config.yaml
num_hidden_layers: 8
hidden_size: 192
num_attention_heads: 2
num_key_value_heads: 2
head_dim: 96
intermediate_size: 384
vocab_size: 2048
hidden_act: "geglu"
norm: "rmsnorm"
norm_place: "pre"
norm_eps: 1e-05
positions: "rope"
rope_theta: 10000.0
rope_fraction: 1.0
qk_norm: false
attn_scale: 0.102
bias: "none"
tie_word_embeddings: true
parallel_block: false
init: "uniform"
init_std_qkv: 0.0445
init_std_o: 0.0
init_std_up: 0.0445
init_std_down: 0.0
optimizer: "soap_variant"
learning_rate: 0.00598
beta1: 0.95
beta2: 0.99
weight_decay: 0.05
lr_head: 0.0069
max_grad_norm: 1.0
warmup_steps: 200
schedule: "wsd"
decay_fraction: 1.0
decay_shape: "linear"
final_lr_fraction: 0.02
batch_tokens: 65536
max_seq_len: 512
doc_mask: true
train_tokens: 243800000
max_steps: 3721
dataset: "wikipedia_en"
Each number is 128 + 24 x the weight over its row's rms, rounded and kept within 0 to 255. Layers, rows and columns count from 0. Numbers have three digits each. The size before them is the row's rms in percent of the matrix's.

# layer 2 MLP down, 192x384, rms 0.141, rows 153-191, columns 64-127
096:156119123157168150162134097155099182114112146109149161164148144105115102131115145128136137143091119154153119110129163104155112118194115157121160094151153152179114128121144074154123160128112116
103:109138168146149109115081143121114140141141132115129169147107162149122116156141130128134132119132140105094103159157121109108132147132127134097100161160127111178128127124076150149161105124127106
099:131166123132146156144115131119093128143157153121200068106084118126176167147098121132176179131135095171134136148077125134123101109108117114145136111112115096118064122136093137139148114111168175
106:145132085123133131121114179095128122107118095129110079154128114129152121130149129153108129119143166102134101112131152140098141078103129107074121134153154129128150082097125118152128086078126095
105:111136135116142099094130112164145129083134140103147116107114115144114129127151149170137151131139099137114133124166140127131135124107164167115127122095115148076149151150131125100161148149105116
100:158132169137094162194119147128082134146117157144133098076128140123154158114134118148131197124122149080135101141088090139128127142132118112181162164096129116103119159169132129159106137135144147
091:118131141150108143173081159066137104125122130112142142120092129133111123127153132116124104102168151118128101160107095135146112109158125115126107163166109076166138151132138123093134130134133084
101:129071152155109111126101142139113104093128179111139125140159092120121118105143089154122145123124117128141191145149176128153123106138126112122136081103111166113125129098096187100133132112081151
099:187166077147110103124147120125125144133115107098118153121128148106144152090107120113125138127093116102186110137122120213155106141151112147113136177151146110082129161124099122116109172117120173
105:149137145118146132140129101124122121111137117075135126121134106127146102157084168073110137152143091116127109129133164127140084106121126122112130123116153130132163126122115128149157083119154110
102:115108136121131144086111100123157116136171130151091146160143160162117157136148109121073103129088090115126075110132104157124135103096086142081113154154132074103117122123118077148116152173139122
100:096087158137147157146108106151121140136116172100167101130159119129126137089095109141113100138113084110122125170158105110141129127109130120147114158077157115126153144152114157124132140132057118
101:146143095148108177175144186079129135134161117108124123146088156137157158123172140138119164159135131128112149120128138117114119160130131148121114151149137117150095116172113106159136158158130168
099:148172135131131149105119125080127079128167109111116135145154117164105145153138125135110140108154123135165088114160169157150144127120112121131125118175064107111129134129133105133124151113167161
099:132112116138145158095122182101120138102081117171161107112127083135150113131114094131125144145165085156145124127151113152112142143148146126109089133150139100156142096123137138133153150136160132
093:116134151145104140159171135130110146178167132086134127141093120122121100133092157131148077116165118121143159094083096130102095160124134080111085161134145152138119125124146145129157135147120170
102:166113148119123115156107086142115141147097164097152119128116054166108090094105121106097114151148151089137137118112132108102160128155137169150158091085110130091167141130097126112128092109114136
094:126139121117126157174151140102129138114110124104100101135126116151138167142072140134165155116127147148106110106143136131161135117126112141131088175131165138147139102141158148072132128131168095
101:129109152125123153104110111112153109108115094077151129133146071154097120068082134140122140132138104102124134125131097121153121137136146113159188118093119081164141109147121131164134144191127142
104:124170131117146096106121143067128107155124091122115118102109109124127130142110148118146150099123172126093127136119143172144102122139096126133132139110137152126107102145142152096106110129147136
101:149157130151148138110099076122144132138101124116120101136134138136112130114099165117132115108127118126114131109137122098154114126103118116156133118113095128121161118113128103149110034123146096
098:147132105107149154141132084128113143153171121100134154143110133117148135166127134124112166152154099155139137102140132129093154114133133149116136149139146122168113126147101147110142116138136132
092:133093157155138095113107105095127174107093148127149114119158131108136126129136124098158100117120126118149072162120151155140095136126124125134153143100146169121132206123131136092134105121118152
102:123134144112163142109138085114122159124132171124106136124153116146161107079117109124156136202115140121102125158145085140140067123094094109133107130115098153161075137157119131140166097169092140
106:150104135100168086144135164108122164122133117121120137107156154144133133132093141108139131146114160116146154115119098161083094137114154080132103121157094116099121142192153118146147130137117139
099:135144174159116114083121139176119105131136121133086093101144130140149126110156119138118143111134156135156143117181117120115119110110062135133126152153164147136109146126106118118136127165115142
095:106104162113131113118101138120146141109129158162104150124143119139121158091138142139098161136132147126102093123123145125135136076148138140144108114105082100092139189119073113123145124132137156
099:141120109133141160130138130106108158076107117129187158143106140144164085124122104120120122151120147119133093164162131143127117138146126165172115142133128129122123120094139093094162118079075091
103:126168097151139136118147126093147122107147075160111093130080124118126134081137148105133146124079138136112148147115167098136146172087136113147090114180144152102151115117106142114126138135116167
098:154106126156118108153106126130144110139130191131108146117131140151084113128078117120160124124102094154166109040132109120131110128104137135121119114089122095129121115131141153126094105160136151
102:106099085108136101161160119147112114106110155105128141109141157097107136142136158102137107149166137123111094140143115092127130150112167151134088119091124119133108114130121127111112140201122106
103:167117115144191139125158128181115093120132160084093097134161154094122110151118089114120087131099095123130108105093127093079099103150127108115146127136117111131137112125136143111153160150146126
097:135102140106142164171120120096153063089113113141175157131134118121113131108151146152169162110188150142112147161144151151094150123109142115115115156145102143101113135113129138137103182126134096
104:147099158152117152141099101115116135114131137136130116127128128124136087142139106117117137161120126144139120140116110154169104133155120124145145074146092138123116181145084163145107114125115129
098:159124103150140171155114133137128088114131104108123091117131131162134140094127116134137137160119152100112152128117151137120114139110152159134140119156112119185136103102167085172124159167121119
095:121132122128116130104135150131136121158112153143100141120088085123123089156099130147128104130109139131112159151111170144098119128126126115143108121117129134139113083171153130109114126120089092
101:118090111136126148122128154136123096150130109109093105071139136118128162165149129100119117191153135180115178177070149179089093145157113154125124081139147132114143169120106132117137155157132135
106:092137138121154142154114098119136128127095161133118147168163105169130102128139138162148100163141132142135085153151102133125183160128143109105133141117153132186076135176116064125148096140125118
104:162151152174129139124138118094106106170118137146083124111191137149103107141129106117054115139131097129084113090144141086147120089134117117095165150116151120101133122118145109144126128172128160